Weights of a small GPT-style language model, trained from scratch on English Wikipedia.
Size: 13 layers, width 320, MLP 832 SwiGLU, 32M parameters.
Training: a variant of SOAP for these matrices, 381M tokens, 2907 steps.
Each number is 50 + 10 x the weight over the matrix's rms, rounded and kept within 0 to 99. Layers, rows and columns count from 0.

# layer 4 MLP down, 320x832, rms 0.123, rows 275-319, columns 416-447
66 43 56 60 54 32 46 44 64 42 41 58 42 53 55 47 55 60 47 63 24 61 58 46 44 56 45 54 38 58 36 45
63 37 53 32 44 54 53 52 34 58 42 41 40 58 56 43 56 67 38 28 55 47 31 49 53 47 62 44 39 57 42 57
55 59 49 45 38 56 33 49 55 50 46 60 52 48 48 60 63 50 62 54 50 61 49 54 32 51 52 53 51 43 49 52
25 50 50 39 34 61 53 49 40 34 48 56 60 36 41 60 54 48 50 34 49 51 40 31 37 63 33 58 48 39 60 42
53 39 47 52 43 47 57 39 44 43 41 65 54 75 55 66 41 32 39 51 74 45 40 56 42 56 41 62 62 53 51 59
52 37 63 60 60 57 37 49 43 55 44 38 52 41 34 48 44 58 43 46 40 50 41 32 52 35 54 50 53 49 36 52
57 56 51 63 41 67 55 58 42 45 48 68 45 34 47 55 65 58 56 57 43 59 40 47 43 34 31 48 52 49 61 53
59 42 34 58 34 71 45 48 44 42 47 52 47 51 49 39 60 56 54 56 31 48 58 40 67 47 63 49 71 45 56 60
53 45 45 54 52 71 56 39 54 58 41 66 65 49 58 73 49 59 65 42 40 41 38 47 41 52 54 54 54 48 50 47
62 54 59 54 67 56 46 59 44 36 50 33 55 47 61 60 58 25 51 44 52 50 51 34 63 41 62 74 47 59 53 55
36 46 48 41 56 47 46 44 48 49 59 32 50 57 61 52 63 52 32 57 40 50 52 32 39 48 32 43 23 71 79 52
37 60 49 69 58 31 44 55 65 52 59 37 50 50 60 38 53 61 63 30 32 61 52 56 53 49 44 49 31 34 41 22
41 52 32 44 57 39 42 56 68 60 42 39 50 42 55 46 35 27 40 40 50 60 59 49 48 20 52 60 42 52 51 38
36 45 51 67 46 52 47 49 58 55 42 51 60 38 53 29 45 76 49 53 52 46 81 43 42 56 37 27 49 44 38 40
41 35 45 55 54 41 68 54 50 53 52 66 45 45 44 44 63 61 42 49 36 54 41 49 59 61 53 45 51 35 50 30
64 64 65 52 48 64 37 51 44 44 52 71 40 61 45 50 55 37 45 49 53 29 55 43 54 55 59 45 46 41 52 42
63 37 58 54 63 54 49 39 53 39 45 54 63 55 46 48 40 52 53 46 43 40 45 43 48 53 39 55 62 47 50 55
41 58 42 56 52 48 56 42 20 42 48 58 60 50 66 51 62 45 48 48 35 48 47 65 53 38 53 61 63 41 63 50
62 52 60 59 55 61 61 54 37 63 60 46 26 57 65 51 52 53 46 61 52 65 40 37 68 42 59 38 51 62 51 47
42 54 66 46 49 41 59 54 62 43 45 50 66 57 53 55 61 49 25 37 48 37 53 53 43 46 57 65 44 58 60 48
56 52 50 50 49 46 41 59 69 58 56 42 57 58 61 47 30 69 44 64 47 46 33 51 37 35 72 52 47 47 37 52
42 62 60 49 50 46 48 60 43 36 40 52 61 42 64 54 59 43 45 52 40 52 44 59 50 25 25 73 33 62 51 57
53 58 39 42 55 53 44 57 39 52 45 60 56 34 51 56 54 65 59 51 53 43 54 43 47 61 62 54 50 43 54 54
39 49 60 30 68 37 55 47 61 32 61 53 50 71 61 33 50 41 50 55 47 54 43 47 52 58 52 54 50 33 69 47
30 45 60 44 39 53 38 36 51 68 43 41 49 45 50 54 54 32 49 42 68 43 59 53 43 51 42 40 43 67 67 33
38 41 66 43 47 40 69 68 53 48 32 41 53 50 36 49 53 40 53 41 47 55 32 53 26 51 56 42 55 41 37 50
45 55 59 45 47 28 64 27 58 60 55 23 53 35 58 53 47 45 52 55 64 53 59 56 53 58 32 65 51 45 52 60
50 41 56 48 59 61 46 59 43 62 24 51 43 49 61 47 56 57 37 58 52 45 48 51 39 47 64 54 42 65 42 40
53 66 44 41 63 24 56 58 51 57 54 51 58 42 61 44 50 31 48 46 36 61 34 53 45 65 46 63 64 63 81 47
71 39 55 45 58 66 50 55 39 63 38 58 45 57 61 50 55 50 54 32 51 58 44 35 39 39 38 51 57 46 55 62
41 53 56 58 34 38 51 41 52 48 60 30 53 38 49 28 53 38 33 47 64 50 52 45 69 34 39 56 57 54 38 54
33 61 42 52 50 64 54 49 48 55 39 46 49 34 56 44 41 55 54 63 63 60 51 70 56 56 69 55 54 37 49 49
33 55 46 21 48 43 56 45 63 52 45 62 33 77 44 49 25 59 63 44 60 43 42 63 31 62 34 59 49 71 53 57
60 63 36 50 49 77 51 65 35 63 58 49 49 50 81 60 60 47 56 49 46 53 61 49 52 45 61 51 41 57 48 45
40 58 45 35 53 47 37 44 53 39 46 43 44 40 56 46 55 40 51 57 53 40 50 52 51 47 64 44 56 49 72 46
54 40 46 69 47 51 38 39 43 50 51 47 55 60 51 60 59 63 55 47 47 49 52 53 38 47 49 60 50 47 57 51
31 67 45 35 58 42 72 49 64 73 48 47 26 57 52 57 40 45 29 58 43 54 49 55 55 65 48 40 51 42 59 34
43 39 62 64 30 50 57 53 43 63 64 33 57 31 52 43 39 41 65 36 22 57 70 67 50 42 29 43 43 64 45 57
46 51 51 58 43 58 53 54 44 52 48 36 53 38 57 39 60 63 56 70 60 52 40 48 59 38 41 58 51 68 42 39
48 40 36 69 45 48 43 58 47 41 37 31 73 31 68 72 46 64 55 51 60 44 52 53 48 45 60 40 45 67 55 55
47 39 48 50 51 57 52 57 45 64 57 72 62 58 42 40 54 64 39 60 49 49 28 54 50 64 54 44 45 66 52 41
33 59 40 55 44 55 55 23 48 52 63 49 43 58 51 70 32 44 33 41 73 45 61 64 57 77 62 49 52 50 53 66
60 56 53 54 52 44 50 39 38 64 53 56 49 54 52 48 50 42 52 55 40 60 41 62 50 41 72 33 71 60 62 46
48 67 32 60 61 43 52 56 50 57 55 43 50 53 48 56 33 48 49 47 42 42 51 47 29 49 34 44 54 52 40 53
55 52 33 51 51 50 54 35 41 48 47 66 45 63 48 66 31 46 55 43 40 55 53 45 48 68 71 58 48 47 38 56